config.toml
hidden_size = 160
positions = "learned"
parallel_block = false
optimizer = "soap_variant"
lr_head = 0.0107
max_grad_norm = 1.0
warmup_steps = 200
max_steps = 2212
Each number is 128 + 24 x the weight over its row's rms, rounded and kept within 0 to 255. Layers, rows and columns count from 0. Numbers have three digits each. The size before them is the row's rms in percent of the matrix's.

# layer 11 MLP down (transposed), 640x160, rms 0.22, rows 419-505, columns 0-79
100:133103129154131117112117106094119137103132139120130124140077148056143121129172117197161140128134123118151100106141133139124091115101130138139134112137111138150137126117170084124073168088123136137100111146136121111109133086127094129166109138
093:144097121133155119156111134124109134135114112150139112131104160102099125142085128074098114129131158120136129130165102144125132132104132133124147141127139117122101094096130158118133161073117105161158145144129151174161152130077132053158130185
091:151145144072117107109123138127121122112136084111139110134125125165088120105113132102097128138054096173144140137136123146114131117127162151184093163112150118162113138127122192160144175145150144165094135103114147097134147101145136096119090131
101:119130157164123149104089105114136088113124117151124098118135125183160089146154177137176073118115138143113146138124112128123116099132109141156114121120140110150124138150112070091130139141102122132142154124098122139130159146113116101127114132
102:125114102085161127112138150109087136128108126152131084139145136144113125125124098110122167131168115127128125113163172116131160132098127085124149100150094135173128092118127130110101110138143111141148107129146106155103160099122098148114141174
109:134133072101143085131097145148101173087153101156139110125153141125126189125137123075093143117153143136154117131171185123134137125127137119126120117111137109135135132128127125110093128134148087130122123137121142125128107101105119081131106145
118:123091134127135168132108118126131140168087169111129167124126106128141112152132133143149143096130095101159132202131117123130199153174160140127122124144072110081139117111137113087118125124156101114109147142132105128080143151155135181150121118
104:147111124117119138118130172157086130144111136120145109143117121119124166127111111148126155069137152174163108137120101135130128087136123128151132140160132099125112124102105148112126128149126150096140114137126129124176143157124110147143109159
095:091093119149121115142092128110090146155138154152166117134138153102111124154093110106121104128143078148154159110107128099101132127166101129104131130136184134138137158130169130111142117149143152120098142166085142102116103123145141194127151140
101:097123120108194166120097096154127159127112094112144120069101165146140090108197101158146112160180107153114106123132131112121128138142131136122114111137138114138163115142104182103113090110107119139122134124142097130136116154127150104141132145
098:139123131159152137095093122111096109087137141098132140081112111137145128133134125135143098108113138135083120137135140139071134110155147122078134158108111120092141162118096130085141107127113134127144098086178180125106148108165153129160206100
106:127133136118125184119129105126119132138142131083139144114068069093105176171120129101103101126095158130128157109138146118119137130104129139127103141181129127124149155121095192164107089149148128122130121154122122087151131103093105147176113116
107:148107119145151119102087091145109108147100111115173139148153132148104136128126144165115162154101127172141160142139117126143154119108139132132149143138126136118136113093124123138130107146120133139136129159163105111151111104157132109144139145
104:133163119150140132114113118129093118111147106155104162126134159145109115108114112167130106130135116136113133161143133113142121183136155080118072096125125138113143082182131107138104138145143073151096062099117156152162121152154109124101153158
103:099098114121126117114135132115129101170181158128115145121154187126124126115111117135134125134118180114132113127104189137157126116168108123104126118167088110146147147124122095177135168125138140155104085133156111137133128058112097175125139144
096:101115127098147149161114101134131136119119121147126147081170122142158151140131099143111099100108118103149163141093133079106134091098137114112081157102126117073106140116088127149110106175148134158140123145152133146099124060166083128128143173
091:123093119099109159127136119164163126101120134154131139113092093125094146149092149143165101106140131105149128107129088121121114112096162181149113101149142111140127120118090107164123124129097102114124164136109153108163132223159115120093119132
103:129122135164138138118119161137106111182144135119131132139114129153064161108158117171100180154108167136143187151136148139147134168135128131119131143147082130111076182088135146111133139122139182121133141118127105139112169141141096114145094132
098:126125125119135114147113108145142118129130152121139121157143118110131125134115091131135143165198141111145144129134110146064119112153118149153111171130110129161133180128140140140142121142119135145161103111146100096115162000118134139124139116
091:111132114120130102154154139115104120165143128140154129121142169144120122095102149132152126113155106133158141133146154174121104131123102047152093154171127143103168130146162104148130178151151142129141143163084155155128156202137132125152102145
086:087131121117139108133123095140099166186146130150104091153120131177128133115147125150157169134106123100130152123069132070136103099153120111124172174136179145085120147140106109118136150107134120133144151129145114124113089099089154079131120142
109:147144192084106136151131138138118108124127134125116155136191119146148115158159115120131148160088102164113167087103143122088149112132115130143112092108126115157090140120137172141079107131119135099143100143104155135139142137141118100116107131
099:091131121133126104150031157088150140142105164151170178176112160136151121187095135152166123129097079134119143128106100144119166118119101111129156138112119155110153115147134132168145116151104144124125110118142086122112159124150083164156144142
112:125143111171109133125119125144103142094165166143125140090137124133136131135124128133098144085144137174102121090127134073089144134115153119147117145101147116212133148054148131105147106144139146139130121122185137128101146111097124121117154120
105:134173136123120135124171156151119152122115112073133125156073178134131098100109095115100155150127140137161135156146146099142112111131160139090106116148179143166110121109110122109131111108107143111139088125110162116094128115147120122115122116
114:126113144087115148179164129127140155145136142136152159163111127123117129113120115126150092115108103120100123155133118108141138143151137161120123137129140147121126119137170094125161118125128131138101155045086178103106157181125099115130166125
099:171099132121135133140178051142117139142105129109095136103078148092120149173143120135153126111148161148151108043129114129140119128120108158187093086117096112127124117129136161100118095122115114128141114131150125115149181161140132139128135141
104:104149145123135154141135136114143100134114108123110158136142102116124137128102174172068148136129149117115146144117102112131165114158123096120116155133129152135143123125194141134145123146137135150141075115131127089117124083171130096113170147
090:140111133126102106141115086121154117132146109141121122107100159148134125138149121132116140159108157112143115130136124151136137133121079126117117121155106117140089114113114172116152149122149137073124157106161157135118133180196091107136190097
098:140143111134096113152179139150151123149093144153110116127101163160126140112172103169112126120125113123115143115177138121082119185127132106124154117142135097099140152163157170131077144124114100126136076145135132092140135123094178124078106092
122:137129171159128121107134156141137127124148113132099128139120125155163155059063151118109162173116128107105129170125137115115134095124167145143136135089156134079099123136134101139090136132100135114094137103188125134078124111143135143131139113
100:114132181145116101131108116122121137151130119126100098137122135112151144115139137075135122143127114134082165100070136124154110127124117150152130098128136105121130169101105126151138127138090114145138152121112126133148133158107168093094139098
090:138121089156147131128112107113122097115114120129135117128115129123152139171114130156107158163113126111138134127092146113116139166110120140119132125082135126175092091151130100164147111144130107107126168140128154133113162100095136133096120146
106:130091145138120099074117123143112128157139127099081108131119159163124126123167112117185130164136077149106124127109144108131081141151098130136123148161149119144120115154153168150103123152121096111127107117077102143113147166147139137107095096
089:102128113113127152128136119154101103180114142152116113136108139162137122121099137125102123160089143130096119108085137160113104123122106125153076124120121142098132124136143090150153093136108171143173134169145112125132122170081139133115120112
106:132149123145113166092155163138123061147098120108136149130105103168149118160159153130129126164131136103193135146142122147166147140119109120119185116137118162131108115123147103112138147122105107109153155176153173142132127127159145115119122151
103:101084116099149083124109157117123149170157130133165114131131139146114133120142168103132081162084103092130114144137145146181132183140140128177074131150153142107109130130140153121150143149133058138139174130132143096153122123178166125128089139
089:131141154179057112134153135132159124132130105111128134135140105142151139095134149193138109122122134115156149086114138141074133102128128175107111103169134153133123170127120124148114142118136131159132108147125112188145169107142150136104137117
095:117134161141114128136145119126163100122161141159119165138137139104187116099129110129109116093115109119099104118141151165161139132126111122194113111122098122111166144166121124155105121159125119147145067142121101102097105099123110123203116104
110:146128110144134111140152096119130135070120110121120130131087118139136137121151103143094162135132161124150163115128142126085129094112159206098148100102132112119099128155130127140145134113149083146116158125131154138106102072136135115115101126
092:119103128148130135131108128163118115185170131082103155139179137108138152153121088181138161115130161186148123083088148101109130089108146128087125117161098144138114131133140067140102140123124118099159131144086097131148103056112127159123164113
092:142123103165141106154118146149135123149138092110128119156135116141176152109135144107119139090163110098151120103140149172145135104136103109131191138149143136118143136136155154130141114161147119126107154119097144159126110135083151135119131132
098:086113098134156126162164164138137138091151122179124160151130103117129142127124107140155151181142161155139148150151159097142137121128113162122130148123076151164145115118115148109141100092096119113127150104134103132116148154098115112151124086
091:144136118102097132107157142138146097107095120140101153130100159130138118169129102151135148136150150154104079126167162118124173160088148159132170100087135123124100177094151086140117164110088105123111065155138140107127114149138133091154122109
106:107109169113149098135128106124160150118162147070135114113145142147149133101092117115136113091109152089096160115149140147143123154137144097156119125142118142150129118133170143112151118123115112144138119131077136129172100104122114107106086119
098:170160103134096124132150170131085095122105078148134089131111124135161094139121136133125049113114127120153154159136193142086169149116135111167132100106164113138129104165135100145123114116113125071119136116144128096135109158112147139136153119
110:121106141139087141145132126102132136155127160111082113159168143129105132146091114095148128153125131130114144164119147203087134106131133125195134162166117143145109130122152112112121164108183141141117104120130117126116121115124189104115122129
086:114101157138161158163114144136150137125096094106125142126146133100105110106163126164103123178156151151107146134111140140097182153114130114124100109120145119123135126138116151113134126134106146125108128131122100146155162098135130123161138137
104:144109088161135104146123109153111133161152136136100144091156129149174105143125135118121112112163152152133149132126159102149126099108125115152102114095150115144130131131139088211123142102142127138155167125127128132117106194143160120147117128
112:147151152144118097113092160158121127171123094100149170134119130125144126106092135157151124139117125128135149125144126133144137195134145126097136071104145139160135121134146101137142155113103073150127126124155116105121131096146164091160125116
101:130148101147111155116145157157129124148114107142065153149110140121096118141114142108116097133120135126127133129090130142123118171119072122184175123115122147100121126143124097145110148116126113171141102122120193081117141190129125121129137159
094:136152155126168136137104138120128181128128099090077143125102175117116075148119130120107111117135131109100156138138093093183133142112139113140140109158116115147133111076094119125163116124113096107153124107135125139135139111158138171138160139
107:139088163178096121092113130165130127146128143106110140118161095130125125149141141098096132170136060128132128120129119123090156066127149135085132137133118068130140133135149111133120113094138172097150135129146117144117171114145094146139130095
106:132156144161132119067121153120145128103181106117094132131121126140120131147086161100136149163088085156124127134092129131083148120130136124131163095106156131153126159143162153081154131140154123124129155134106116115130133124129144134127090111
094:094104124144124145123147106162085112133135157118163147105121137090137143150102106118131110146127152121134122085125111142103120152130119132101092127116067127123135126147070156137123154147135163167115139086152141105114117133153094111158145123
108:122127101134150130097123109155115194128122152085122138147154090112166117127151117097104142168107153100143113146100118086136130156130098111160115132144115134146149105115125114172148093134121128153166086117145135113152106083155162145148097107
104:149093078148120158153125134100131107113088135142124149144080127131094147139131131134112127121110130121101136133164142103137089172120127144139109132127136132122127131123119139080162104111090125089082123118131148151144127193093139189139110103
102:112152127090108115118170124144103087168107127094118135162148145149126141093118118121163150147144144143159127159097130110135110069149151147106094132121140116157164131124121187107126129102104105164125159120111094168085103120118111164142136091
099:094129109174153096100130117151153155088150130167145136169144132088095096121146158183127090117110128125128122163088109115143127150129166139116136113162112152141097179172093133125132199141132139130133163134102130125086127124105125086114120154
092:089121081154106175107130151144135093142148124145163161128105117123161150161139129103090130141127185131135073161107136152112169117087130132155148129130120124154106147160150115088141107123110164088125150130095131133151089129091151132154094108
105:125111128138154084161141143082120142157116096172108117138101166097075144118107127152135126177092184121113103119157145119099115109149141126136107112140116167117098151116148142111130140126094156122129173117146161120110136137120142140124127157
099:127139119174137095110124160134140125119165129125119120178154143120109114122166148125114127170156121065122100135092097142138128128112153140100154145146158142131108159089107139111123111146105127142118079133118124148092094103126096134106128123
101:146147138086127149136117129134132114110163138097113070132095110133152083152135144100134162096127124135143112173132127155122129113104133144109151143090127100135100105108123111130116115111117150107115099115127155092067162154101144110103084124
101:108121124087127113119159152128115141116168126114132089099101130127119102160119115073123123122110131133118124144130121090156173171162120085092130115094118086119103113119152133151128141135124133109123141163113153160150130098064124129127120138
101:097109173075135106110107097088144101103166162129122126109153103137150117101121126180178132125098114123137147102119131108121132121155120135127086128134139121168104123156132141115141145157115152129132171098112106119103116152130148143177159144
102:108145118168136136126097146075046085143152136148127119101149141140146121102140138167099129134118133116117145146153091111143152127154144122130128189113097148128143134109122111107090201127108105128129152117177105115117148127151142108116181169
097:143141141140122107131099116136178110124111157098095118144123125190094104137136187114109142138080158105111150097090141104115149154129119133128152141117115081142123096153135127113169154145148159087103107120133150116136177119154156068104119145
087:085103139113086108105131108104128152127192086095128130119129110172190100152148134159114111125149165142120137105155107104091166138116152144141098127119153113091115136162158130132112121119088127116132127106140132127147128151102149136144192104
105:121136121131101084096147134126135130099109161116135099108132131166149112173131156111123141083117165158136164096140156163105131130110165158159135084118166142170130114163114145107097187121145108139115159146150111104098192110116133171081135111
094:155164158119178172105121156130126112113141130127100140130116141169113127136134166082109154119106141145135145123131172095116123098120131095158149111147114098135124151111140171151159111123133114108092126046133139133094126125167147146170139115
088:116130137117090113145119107106126172149124137119135152135135120156136120130146136219143131156156124095151137156155135128137091144134114159135126120142079153122136122136135130123115119139102108138146129096137095105123160106178105158134111098
099:126172149153127134124115126105154112112117089142113122105110123139101126146137130126103133110107132068141120096141153159121110109123146144140120079136104115188109159145126141144142104117111106128111109101161151107159150133162155120107187090
092:104131095104125108119083128113141123117156153166117164131108145120107123137116139196121111104157135118141125138106129148106123147140140144138113149120109178165093145128152106152134118167108105147086157132122096096140112126131152198119099174
091:149150112124121137110128147147134144103138164176137141108123136137129135122143112116121161139137107161100141177165097115125155144082116100142118115126107124143138083106142099070135132117124171076132097137136103146192131213174119138165154141
087:136109132143140138109128123149130122128128141141117138111156155117123124168146125098157113059106120136131111151138141131133152099136150097137133106129110123148155090163164108121107121121133125120126139191107093095118114186161185090133115155
098:124141114132081169117138164107144138112128138119113153136099143139109134166100154079108131100157130137108161124118162129127114102106114104109135105148149073125135134118108115158075142122146164102110084135119181093149107157083112124120137063
101:136160118186117104133126164151097144081142125143106108134117117163138132152114113080139124155122118109107136147135074131109111138128136118102138132135129150194117108144120154127092120130149148125116077163157126107149156161080092120095165103
104:125140121152131140145132096124147168116151116131114124112134113132105149100119133150147156109131122120117151100084127085104136132145135111118186113128066130157144112100169113102158146123114131106133115104105189153149099153159091123068112148
089:076133138163145139183117171120117160125137152157112093130137144129126115155134112121142110162122111136119126096093081121102128170147148125167144136076131110150160135131121122129194138115111131133151119162121126150127111133120103104130125135
096:134141126147148080136106096133086155186129123145108146150133125144121166115129151106154120169160154164113134117125166131119148111116089130157098096113150112138147162168080133080078159134131148141130153098096137110138142142129147122180115109
090:122133137179101165102116114127105109117098142168142141110095143137124149090148106128105102124118096099102120145145129091103106118121125133154106114160137172119163109173156080143120133119169162135117126136162140137118127141159137174118141096
096:119147138092129156091140152146139179119103138123088099140148150146109124094130068158071128182096124118136149110107142109142140119126147152128103125153125145151138127121112138111146124144117147111147165078122061122116141150148115172115127067
098:186123151205132127123104134158151128154145169154133112150140076123073105115083143198162122129113141128139097123153169141129100133153132131153145127116169134115108148148122126144145159130132109150138098108120119116137139188094131104093131121
082:145151163133170138129148181132137160140138125108096121146115066111136102141140127122095110143131158150090163104089139149123123121137149102158125128141171099136133164118185193115143110113151114138105136117172156104128157179131106152116126121
098:128087129149188109132091107100155152143134126160141139165116135103155129117126143154084097152154145120153145128189165130153110127181112130150146146143163164129132108101128135132133134115132147110105146111118167148117111066147117143130104127
098:135138167140153088134130133144142139118122148149173147158131138133132132102132110132149100136115112110114175140127143117133128118118113138070122122132127121174150086137114079142118118118186144140120059140149125151097099162157107104148184110
093:102148155136125142140121107116089121131151090114132127089135169138140148124061140057095070102137138125097132149116138104111139113120084127151119163140176120103190141146098123135150163129135163135109130103155113123132124163131127131136146124
# layer 11 MLP up, 640x160, rms 0.196, rows 420-505, columns 0-79
088:086163121129125157107122140127129139133104138155132111122148144125144137142112154108136085125118184100123136095107145104196094138118146103128154125153144135126115109148200124102121131146179161130100157132167132102132142168162134137115107086
101:155114138069119167083124144182131120121109158126082119138083150133140119143114162080125157155117130104085138151120104085127127133135110122131121127131130132131109135176137098153154150107124071113135144127125143127101072117108149090117110118
092:110120146108161143123129169135077167094131111159106161152106190100115178147115133101104129180133137114139131106140165123140121145125096135091206095215079125129129102137113141116159133117132133121137096148127189126128118116104130155098110142
092:094107152126149114151100148138153097106127086113085158101107143139113145115107112144135083114117118129102116167124121128089116199075090130116096140125133144112132133144141147122154108092135127140096114156134132121165085141134124135168112101
107:124150140117141119134108084107113147094109144139168149141108083141110097152145089141111112111173122139103083116131095164140151124104102127127114178142105113108093092125136129104135152142109139071142100116153116157097146144121131142128128179
101:107151124162185134099130146132129140152105132113133118127164101106100107142105168140123116132120096108150164147143086130147137133156149124097136054109112113098107152175070098127137144140115127126158112124122121080133115125123144133110072109
101:123097156149085140101186128152145117081167109122110107097158152164113146153104148122155122139106128195143100122120138141084127135144130152084132119171143131127136145085166129096159109148135121088142140161099122152101136111130119130090112166
097:092124149128157120149138145111175096088087111111117097142144147100161119132157126114151138122102123088128136119150153119103084115095111148165122115121132141089159154123129145113152139088138127096143105127179117121139120106102116121161134118
099:104148091103140119153123121120122118145151105148144104117181103101103138107137153193113136116156107098080118136137107140115135114098098101115101061090136154135104140163142138094152116159136159129145131139163087161145137144125110152096102092
091:114109133139135069123133155152152135103109099131118168155142130114106147103146138130150147090167090091161101114171142163119161117091136174165108121085161150150112147134120090117112123086128132134138126159089177179132120125101081118097140092
092:132120130153125138152115163145166122124076131142121133156119112156110154113125118154126110110106147127136131172132153149148110088141100132134109114117100122079127078130090124106145117094154129147139122139165103136136133156141142109138140138
111:151097139106133107171125120126072123159101131125116102131124153127085116119119147109143167063118118143128123123136147130140132173165115130100109137139165141122156167161112104084131065142108100148161133103105084123170156125158167135125110142
102:132125110155140137082150109139117127077123123159140123144158147114145129134129154164112141135118153103146130153126135130093094143113140122109072124132103089104111166139051148090148088111100154177163140137112181119104116138116130155185092096
105:151132121215116103143132141143105115128144101107096110107122140117136117142112167154160141116104115121110165115100140161143146107107158127121141130145139136148098094144092156127167117150125119127154096095117126174114099100130151125086103115
095:108095119115128137103112123100129111178095117143130117103136099111075116128112087122135122100103189139151128103159146126128129120129170127141141118091117077112153111137141145106151123141123118098143129122059152134144123131097134148147129098
100:136133117122107127085133137091135132074093163143113107112145154108141159145114104123141115106106166209159135148137140097160136102113092112141102118125140143116167160127143135143150122114167107140145179065115159141122111108109123144162152129
113:105099158159114123072161138114115085109138157121181136091133126159110076083136138133110114128127119162142179130117125117120096124094164137135130146125129116124129154115125120130124118111202114116121144127179129105120159135129118107166093140
095:132123145096106147101172141135151139134127131160121117126132138170110090137164116088130055121110091120123119123118127119158109133111153130150139079099155124113109122121147107106132112122133099158117144173120133158117115169103125163148118149
102:126164133170147135151085117162146106111093113128118152127153104121065160170126123134111118124069107106150166145149134110126111069119113153125147162123098094142164087149105124128146133133134134127082089131158148125170109186146122127127116139
099:189125114120143163147117139141114102054122105106135110087145158097128132162111113145120192105117108132084150134113148138162105136147154093119135132105117140117158120184109152155116118145140179117106102087146139097101146178124149119136128135
103:140108161080113141119165120129138136119076136112091140120148117132068114116166119117145077147130127151159180079159134149103132127138146159126111165108125165100130149096141133139096127101144102087139123108093100133101118096151148166148128122
103:153116133111122120143165107164134115130093106134164090128136175166113120103084134113126146141105144156115098126128118125161146131133152131085135187124118111163093125121145146143119117095107129094166138120144122158138114115172127116144154121
105:096121135162122128121124147102135149106125174140165098109117122164119080113146164123173129105078116121128143132124096092082132156135138131089127114122147115114165132093143142164090201123112094179122166134127115097109102143101124137127127125
091:123098103137152126141118153159156104135095156166152165143115115101152142094124136154153134119087121139077170107134092147172130132099121108144137150154129076105109083148145094102133108157113129104113164139137111131112115153131145106134154149
098:090152090163141131109143108145168116083084110134145085109167120129143111116140133144101051124131159129112153150175152167147075149109080118135162120127148105086122110107158154163166107108152139128117134164130121150169118107103085137167113132
099:170133124127119109104119134150151149110109093191105095097142159135112097138089119145126137125138082087116157135098104110105119133116113117118152093152128175166121111132111108143141129118110101124132126156092153124138141135192144155172159140
101:128120129133094135112155155136116135142129155101122092111103132145155116149160127125180097148134129115201119107078139127168110168144111130142124103102151154081125123165128108122142130127149120145132113165086105144118084109130121167122117140
098:100156116121131140121124094134136121112158134156130128168097153139092119127147129134135119103156125100118144132102133199142136129144106132178134136130099179098121156114134089113115163177115085150123108103054148102086132100110141118107146122
098:105134141147177144109097088161144130140132095098155145108159113095113110151110134144111153150149129115107120104064101147121115107154118138159150131162121146119133114146094135120148097084131151115129140126151129131134093150161144097161145170
109:151115124161101137140110125154138131170202141135150091127082132151129132130109146131106138140136141126132162129131106130102161130132141121148063106125114104121141146145099170163087133152119148118110128103131142153122117117140157196138134115
105:114111150118135139152152119099094121137115132149139144116123143082124146159167130113153130102125146140113147146149115143121122080078135135147073092126134120149140097160119123097127138102130099101147110154137123118147117117139178160072158102
104:114146097145134167147139132130094181155107107154129136142116181139138144122115146153087123131132110137088114140142122135098160115134136102100125146144135104131132168151108129092109151167132115178145114136177143100127122139121110100172089130
109:136130121126175123126094142137084115142127088187100137106119148160102160150096139079129120102130145147145153113146123057154076131131123136164130157119137113161155140140143138085103120153120097134124119115102129151161105103126165129158141118
095:100091117138123119129104108104122161144097103138133128130140121118103145143138122179145111149145147144068126126111115127129110155128134134149117113103137138164122159144128125100090163089168140134101142138146165108124155141105159092098174118
096:113111089109113150156133116107091140096146148149109100155104164140107131099129127139141132050096100117129091111125107128126157162152137128099162155123149097143131154122132143152149115168140129110138114126143123180139136101142173131110137125
098:142180101140164084111173155138112111079116132094119138107133160129133175144121101140162117166118151112137155120142134134100134153141101118128097090093112128116143131153117114072109150145129158115126107168128145128122152117117083149103160095
095:120159111151131137152112158157139116132099160137115113174112069119119137113120129133119133111113166121123128117121140077130164123131121130145058102153118143096098087115129120099119133143139128133155119139122123139122127115147117135139087142
098:162111180114160105098082145140139096154097137116111129122111133180090108122106116149121160167091150126093120139108130152155151109097118126115116167141155105135109138120106135117105154121137127141162155148160163133137153133125169125109125123
111:113105132136159141141181187145122093088116141142114141107123118158137144140129151163130078148150101123190131147098168112120142123108137145125089109115157125123130112116127098080090106115124143137094136122120149126130115102161138155118122147
091:113142123165148159104121138148153094151117081143151130108086165143124101119136077110137120145133124124115151120107093142118150099095123143139126128127137133100157179127134136109085080171129090082117156126123125177116122111090130129125196079
086:123141131145149152123136140123099123147084117136164148135115120127142134116135094116109218090137119098111133138154176146128124126146107168156080105130155092146126126099114077101092129159119142122140139130132164144115118122093125139110158166
096:145126107134133097141125148152095160119162142141163074136172135124132162123112140184093141121151127101078133135142123106123152147132141159133175123130101157119137155082122083148095118151156103114149092108109112119107132129131127104123140104
097:145114135113093100147136131177152144126119136122122100095129148114098136125123155114207115132113164121162164175122112132162094159137092134110134154143139124131121089159082097106151124118156112084178103139115123134145120129144133138130140111
095:127175090144076175117120193144099103125130115143150150135121106112143125148126140172094141132171153143139104162127118114138153163102091175109147110127109101092098131125092127174102090118129152124131156176147099132133120126119138124158132116
100:123095106148134130172138118161130146149107137149158145159123070123124176117141119128132145120172104091120094126104140096148106140121109151137139185109092121134109110069112084093130116155087143144124144136170122109142120161174130120118133169
103:176108162120126132126162130082122165102112145179122117120107120127137130114145123156175158098138109090145116134136121097128134116094130131108097130111133105119086123129109149169132113128119108128162128134148075144123135135113079114132116103
103:192112174133122123142118143109133125171115101117116100082088124125109110124160112126142128109140117116109128112117146106116153153119118148063135120138133133151120160154103108144124113133059122112138116148139144134186102137105152147131118082
116:153128108120156140116128176125080122097126149135141121159103129141153114133117115157132166132113133138119168178170139105090125158088134151132159155149127114124119135148136119152084090119128104108119132118138144114115115128151156149119108131
098:120162120121126075137076172154162122158137140093147154076098120139105117134132119138118134113134135117118148166144081176149126134123092072119148118095130126120104150139143128129170153129140116148130092157164072126121151114118165160125127116
101:123112171135123150141163107152160141112171131150138075133132139108118142132088140122147116154150117094109119181147100155117117131105144069109113145120116150108102075144111130113145090133118138141142146109098085070142126119158128129105133154
089:112134147144141183106130130121141118114129150116128116141137159052145100119128116137138114085102121133105141155088113116172105116137125161127121127124150077140127134121146143108072094128121150098141174118157159150149124168135182161135177152
091:122144121159169139169103093128144128110119111145139119134060137118107147117149165120115096137119208086131142126145161136153133128126106128153170139143132154108114124157109095103137116136123137158138118168110123111070078091115113130122130176
108:158141149104111150165115158135161127097146150107117076121111134141115108150122166122130081121122108093090121149166146139154113135082127140120094131157141108092101153116097163128143122151138134123068095082144134184122171150127150124099127133
098:153117155129085168116160130104132131151087123161146084175144112094158101101143128149087171108109095100121166124184096142148131159175134122152140107128156135077148128133145203111119117130164093133115134093086126122129106127116132170136142170
105:144084113146128154140117103103166104096106139147108162131129121111150125079123126146121083113074083122144132138102173133139168143141159115126102142095151157125120154110146129123135125130129147112157063111190140144157110105148103126111141126
102:115130125136127147093144124127123121152131181115151105142104115096101084106081134123119188144165109127179103118107078110168160134146124140121129144124132143114106124115166144118084124151208129135160141137090120126098086113116140144145089140
101:139145136098183127134107117147112090112152174148147128090157130154120162109144124139127158151114120133147126137153145132107178142085114127106127106076098135135138112181123132150124148129125145136199127085107128147117127147173103140100104143
097:154160157096125131108144126105139103123134138160100128128136150143141130154124139125098119154122073124126117117096137089182163146103103135164131139069146134131122140132129132138093178137190104148170139105132104107160092132094105158168133139
098:098174145091147119150120130127124120144132166139120142143146104128120123119154158107110131121123100114099129136139122118182089108149101111125136100105104108103138152106130128131075169168115131158144187124199138126135125120168106130119129139
104:114155099147103161096111151156160151154127114110103131062105106127154139159092116154085132120124063114116148150106129138167198098111091126134120101103130125159157153178144103126116124105091147133142068139126105152131131136115124153129121097
095:135133121089165149159174142137124119109112131154104118114087144129152150135106118165120118106105127132141146145124077134174102123109152112120172110159126125117106152076114150112125131139146136137122144147141108142156130117122133169086098141
097:126140102094126122143114167150136146135114099130127125121122113121078118113101141115165150110083132127134131136091130131121133094136107136070132116147137145136120160095160087163157091148155159123111126110142163155129151136111100112111122153
098:123145114092121130132110111133139133108068164097135145127102113149097157134088149109125104096099148126118128127125121171129120144193119139081134113133118176096144107174135112137093158159111139131122119120133061137127150146126144108121140155
101:184146121165142126107133134134103149167131091131122126158101150110142133152135142104088117124144132163084101136119133096132157167101130115141159131134106135114115123093122093165129135103127113120164111097202136132146137128137157074096125124
099:139089091135130129064161103150100130130095133186108168148141147145079140130119094157105129123098136117140152112128128130156137126135166148115106136125143090113148166140143102108147120115094118139135126177133130131121117142099122141141134154
097:120120165126142123121101139115092139117120140130156152140141106125122151155117156140108136126139148093144153112125164121108123136122148105149133097126167141104147073148107124114106127128141134109093135146131115110135135112106122139144116101
093:161150097147139106126110134107065124161114134107171119101106163079119178097115116119094157149136094124134124111146134116102120165134120106088105126149136135141092142150114133119106123105173111120111128124151112133083127147145085089125119110
100:098080139152114129122090095147089152132118151124151104107137151119113154147139097143136100108129153109095141128086090120134119098167097105146148163127104147115108117110162115145144127112128109138155154140139109135128129117062146176082109144
092:104122133117164144093171121126144171125126120164132129134111152092095108131116137136141118122125127130137162135125120090133110187090122097088119127126100100078140131181134127140134144159129092140112139089139147108123098119072130116143147097
089:145147102155141146153117115113144102107151128141097097105139108110157113142142117131120085135156176105112145154129126112108132166144131129135134182139115107148087130148107167110101121131133113136105141118123119101080136091141111124111127061
099:145119112140103142145148082124137076117143099128146164155139125091115128122155164115136139127134134140151149132132135130066120101124122149139098109104212122101116138153085168101130149093121144140129136147100107195148096126140142119123105116
099:139142132061162143087130179145130160155134087102113110119114100138127127148089162072104134167152134131141123131136113131152132153105127114126127112156115117131124156135127104092116105154116144092173091072119121153126160105146161091114179152
096:099089118127126130148133141122076145113076130122151099149121093096147126144110145121103134118126151132093108092128184130162139090141118129130133137128115156137125142137145133125119170110136132167145146103133158096115119122104138116086160144
102:130137110147137096145092170103135154162121132128115127146118112158088152127136154074138138110127175117134093114114131142115096156144100121105152146136108125121133161103134099124147139150143161143051137113129131158121108140109136139120099154
103:106109111140156116122109151093105115118108130122119133099138193113096130183154161118135139134099175131140113140105112162115168115109111112154126117117117192158134196148117129116115125152108125156146190094164143167095134126155130139118156114
106:148118134128146108114136144147146105065128127149163164090122152149135101137129125111197142135143145113168125165146133127117152068121114120152104142112146113097105166130103097137121130087150136089114129095114136110149096117140134119100102132
106:111118131126158200126142142140121128105117130131129111131166158131103153099142132138157143145108145104122105100064112067169134145139153138113142061159130136125156156083180140097114125161105081133123128166132141117138103176152112157070115128
096:109062128135073123133128132175111111137084076147089121126114149091134140157147157120164131135132160088170142122141119172175077097105127126135140104118125108125134086085175124131110150131123108158100143074103153088125146137140154145108128153
100:129075158140118124148155127126100149124131168175088147076151150133128166113163108146111162096096130150103134094135121155099141149154145114117147156113156131124112097119115138131150083103129131128128105112132147110170099092146126131141120114
105:144112146174125143132103081119192119090137153181113098125123144148114112151081088107094085137098149109096161131139188116174132103131127141139164114087125149131124129151135141108072145118151151133121121141137117124089112134118137127145101142
105:133135120121091130126125105102137065137175091180170114114118122113127145095122099176102135079148146125114139136121139127143093144127121102128130151082174137112135161136099087108101055124145112144096128136132151140113147190100123137130124137
096:130093143120078112099095116157130120130127119122130121117095173090116163153119137119091142118111155126097120112187121105099085172131129118112104126147108113129149128099141114127163154153130123109126091118126062139128090203127172099145143152
095:137116149117111140135111141138091072108136169125131127132167115148070120117088119130119141139099172143132114080152132131132144128128188106124121144142132115140126117158157110125114116110142139163135181128102101120089155154128130133135102134
097:141155093131094147138142092111106149103135101156153142102137123101107138158144121097187111126132151110125111113137120105135139114151155122122100087110158157122153160110110162122120109157074102130140120152157140146100127120153147128125114153
104:115138075136130090067137162116146111119105112128147188132169125134140141153140156158139109121109120141153094150105119150140128182169118108097086135138074134170104168076104153142130105127111140144118111109124118162121127108119147163106096156
097:134097118146143129135102156127123124100124112074143132171106090120138101157111106149108115138118140139165117145144106113102180089120093132104174121124144145154168155147107152133165125112169127083112148106119160129137140054123135134135132131